Part of a small language model's weights: 14 layers, 129M tokens.
Each number is 128 + 24 x the weight over its row's rms, rounded and kept within 0 to 255. Layers, rows and columns count from 0. Numbers have three digits each. The size before them is the row's rms in percent of the matrix's.

# layer 6 attention value, 64x64, rms 0.194, rows 0-63, columns 0-63
080:109094112120127157108126157102135150105149134129169116137113121115142112117131100148116134108114163154134086142103123110193150155181164099109138157138112125118118065145084149104115127122140161
070:122103100121118146141132116116121182138129117121146177193109070131140140119175138130116106109120121093120103132096117131121111114196124128143149155124170161132108126125087103115128135151121151
077:111149133124113126088174137118133106108094139129106128142146090141177154144113107165140140140116097101112137121115073140126149167127064130115094137127163121151146098090153155128102141156140152
092:128128125163119136150159142099079115151117120131147146149105078112185141135183120139085118108138138146130123108117131113127112108163110132135146135149134111133174155122134135088138110118081193
104:139153130125171113135130173124088132111136134070096095143100190157095094140084128133105096117123139127101103130151148121126112135098140130156151142117120123112145085177152118121145130151154129
083:127138111110112147130094135177124125113157104118150137126117140140108123107142131115125163124122148148214113126161136108137099112128143096126126138108137111086124161095058118145167099124111090
103:155113098118084137129131136119115188186110172097148153131116107131135101110161120108110097080145114135187120124171120109142118118086159110129126130134115110131151143130144164119130130121087134
090:110112149139102119145124062139128139105159165118161105113144106132135116159110137133126149132121117108158191126085118121081138109114191119135135120092141139147126164134090117125098146099154144
075:139134117111123099095116138118146135149129152105113109102134183178147134171148124151115133144144080128096084158142100139108133163103122109127142110139104148117122064156158168120093138121155117
082:087090126150127101121082135086137125121159124146126121060103100127119126105120119127132128148096127120070165113112144136114175127130106145150092134121136099123101125142172120157107160104153152
088:143130121111151112170112139166145121124109121123149080169139116128072069126077120101164135135119169123130138116193149120133126104105158132148157123118145158129136154101117115125125107128109094
090:127108151147150136106168097064145139156105122146111145122135131108135141119122187168133130125135117139119125138103114122148154094168110163175160165163114170149091098155145123148128122150114136
081:129091161174153137120112129144148144111176093143133117087155112126136160147109118116171107126116113138103145165099157133124134151093129138104089095115137096127087100167152122173115164122121143
090:142114154136133154124138155153143086108123123182163084123108100118101121114117108094108119107144167136100065092120140115142171101134116127119132130136153128128190162114110116118147139159098141
092:099120127176149142113160144138115125102129132126117101111134139127139116149115188150085146134106089131093140136123109120106119136174088147141102145097141100115098121122073134132100153186131093
081:150104110152067127064110115104159154149115131139112158154121120082157134119127110118135105142144117113150128154146099120128112106133129134081077135147122140174135144138079157103125165118120147
087:110179173089100145147109129161129120134133159146158113127129096120157147084095112102156142109149148116180169145103135118144118111126126109092143143135132097112130168103105150152115103104091110
081:148102123140155128134138108159115100091122111128107166133134100124127139158150135096129166159141139164118126095155088116101158086095190103187121127128146126165127132125108136171140155124138115
087:108071084192107115133118163122160147139137108102170137158131155130141112111147149153079139128124121161139096115154127107132126142150104128121105125117096148117143115157068133099140157127139145
092:128179107160144082133116157138079099115138131170140075099134145143122115148133123126109098148137146096096110146137140112122094155106120092080119108136140113092098138120133173135112113155115096
089:124154117094146122173106140197149089111134110141097133114116156141073135113120173135126126133130098150125080121142162155128104112113135151119154132147084115111082126119128092146112136119136092
082:136124195128115115157154115163130135126166102150127125149086095145106130131100121101140174107128141121145126104145143095158159091131128087118132151152159153162110163113127074121146152134103142
086:168136134127104147143119125084123163123094076147100178141147110126145160141125115095180112125139142118155147146098125112115154135110096111102105099131121128071114142116103150118157143093112091
086:143092059148089161129123097089152151141130150137157158143137116103137163140118081100155116102113147135147153128144122149147151179120087101098110116145124130091162144124108137117151126132111136
097:130140133091135145115149110149178086152071069120130148119124187073121106125116171140114133099162132143130123132102142141119124108119125147141166125149097104135144130164144100160141120110123129
086:127171159120141094146142109183165107144115143092138129065115134087132109167104149099111137176140111127107122123121093145118143143119085157151140119126139109121153122104159107117142130098106092
087:125136117140128165142138127106155162152091125092149156152152158120138138104126102119133085123153142182143076142116142143155116128096119124120114128108091113124203105138083126115090112132130149
094:129125121114164143146114116166096109112134118115104072125127139143116118126093120108152123098145150116128115140153136133140107107145138164078179119133144111072155178178129094137143101115137086
080:098154174135113072133120123125136095137146130163140114107142152176136119097116140137113137095173123117135126102122129090141139101121183167117135145138129128187164148151146129103141099104130164
077:134136137170133106141172086130091170141134139142137142101081094115107149137181144148097136142131119134165143111136110110142121068105092103133127081153116120140130098157126153113129139107164139
094:105088145137136118130140114142129089128166125119123124107121157121182067172145125172103129165111120145152127149106125112103121088192130147131126123098133167123141163119140099139097132111157125
084:155125120109099117153114130138127116151115166125120106149143124128095121143144110109123109106151112134129108130175142114113105100074114149145200113151113174119104149125136128081119123065095097
108:090124139131069167122132091132134110166139121134119164140140077116157147142153091098144088118137139142142138104100154155097098141136121147131137156095137154121135130074128120148122156112074114
135:097140152116133129119149130129130134127135158150138169078095126078135139146126108118131124125143125133163159070143095147149165103133112130175161141140093135095116155088097094153108127103108092
116:146105094114110064147070116145118147151130110077114094134118123182162147121109118118153157139126122134113131130129149140108101130131136130104109138156171122083125118156138105085146124098164108
104:177113155130111103120129118125136173155127084115121128126126099117109120142131122132144175144117145119133138135129140112122111053156108092140061140124173122110119155123146122093149120159137175
105:136126126113129128138153131136095179107138136112179081085117093133112112106130157117085123138114118155149093116123144095117129157138150126083123151119100113114106129117051146084139145144135131
107:119114081163121091153106102128142127159167122150132132107148126172116148098136121105130119091110127116147123128123120086135140137077163143153148153088154150131153135121171151146110105064111114
112:122095089128100114115098131160111115116181128125136170113093123129143145136148134133126120122110121152170169127161166123114120162132120165135056117108146133120148126138152139179159155108122166
105:102134115118113132117124106142138165184090127100116115147103152107135128100100166074117153117133142118128178106132137127123088105115160129140141173140110122136105133186147112114161144149173150
123:116139097149123153128088122139106114086134095132155106125073156146084102082131150130125126100122142126150075091133183144130146130123130146127152110156118129111122114131124126162193116106144143
103:094129096065127122178136135138165127101157135127174120129141134142096113140082102180142126129173140139119147101172154123136145105119144141135170103104102123088123141142108120154125143110128145
087:101158123106128115143127138171123111135160138129179086137100099150139092099088125162127157134126159140142138119146155133102112103127132138119166195135180144108116148116118104109176122112150130
118:173166110111117099184094146156198120142127115135081116117113141168120146131119134138142148125147119117120111116112123123120165136110136149111140145139111108078178129130130143081175125124147111
111:130112143126112152145118126122132132118129160091133068140155121138130112116094120123168139137118162126102145149102137106116108111152175127110129139148163144133118045183110139086162114104152127
113:144159136150116112146104150122121146126086136119116100135088112136138128140121116156084166132180118113122103103118119133150134088132102109065110133134122092089124135154156133102160121124199146
107:132131125109127086095193129140136158146110105105149116104169160102121104182132144128116148152162134119120124130136093124137119127119126114101133120123089146125089089149111149091186152101159127
128:144140132104098125147119133117160125124158131105145110125115132165069123122084099135145144090130139111123130114146145139099172129095164097179140099176151117101133089137136108141135135074154149
103:123100120160127100072149113123101122161153124119153110112095126155147155103117123060162139090131100139092110156187125131130108102113150132133108154150121103132147124128137153128072122118119128
117:113119132116161124167129121089179118134104134105117117132113161142137132115082123132160138088145113152105126121140114117140161113109109124153122079164085106111169124161139118172089068136129129
107:119134111108131143105121116155133086095192112169165147118118146119090101111126088152150131124163130146135127112114138128117167100120172115156118120088133145148117145098128121189103126104094153
123:124138116121133139138189161138111162140138161159149136082135123106137133174152105148139120141140127133157149144187115102181145110119145117132140146086082102115128177123116140110097117133096126
107:121109137105109122111135116140098099149150129111131160196111135093159114153147089119146145140164119154135150132156124143116123108092131135115110078119135139143102156125116068150111123097064135
119:123121114133116126158121113129134159137111166129158173158138136102144129138137133081081142124119142164188194106160120104147128168118170135141121127104127148099113161150127122179132109119141126
097:129126131098070137153160161139158188131150120127086133127111113099140142099085141140107130115131121136155110097130151097125168084151105126116154135124110114120147167116136131104181169146114128
130:149159155136151093133142120136141135096115129160119079119118114116133126110083125140126113092177099138123089131088115119128162140117117143108088101138119120178154180137114171136102162150128165
114:147135183140143119140152114085063150140112108102106098103095098125118148174171163122093132135126126093132103148125121132138097137133136107103130123140117142123119127170120098099101141136184136
110:116121150091126129118137083146179161146124140100156095133140153111164124162096124130165139132175109147118127098069100130124161148127125150105117146111102106144122142147061132140128156114124132
118:146142131097128134161116153145118119133081131091105105090128144186125112156139104110117119101103105100114162169119095142101120185119169099134115098141147137122159095152152111123138104118165121
115:160138108119122085132119133115130115184097105114138098146124149143095117160135138145145177158136088121094102169131104169115100128098136091151106148136125122144127148137133124066089113148152132
118:134163120111136156122110160155121096110103075091131120155111172151114128133114147161082149130126110111079097101133120148132114143134124108148168129148109076092146111116147122144147130135187134
093:091152127137096109138149148096125160130115194143155104121139116114112125156119067177112116146187112123129118107114137158140147112113103136100116121130127136182111136137143142099144140121134179
101:124085129148112101138116111073127121118147128145115148132130139086103130169158126158140101157144132100147132122105112128119134093131097158089089087079125170136137170172130135145146149116096143
105:121144110098129066141144129163121130143104130100122108123104128151164124068110136129099133127112100158123126121138156092106139142113163152168154156144129103138175129152183088122143095138125151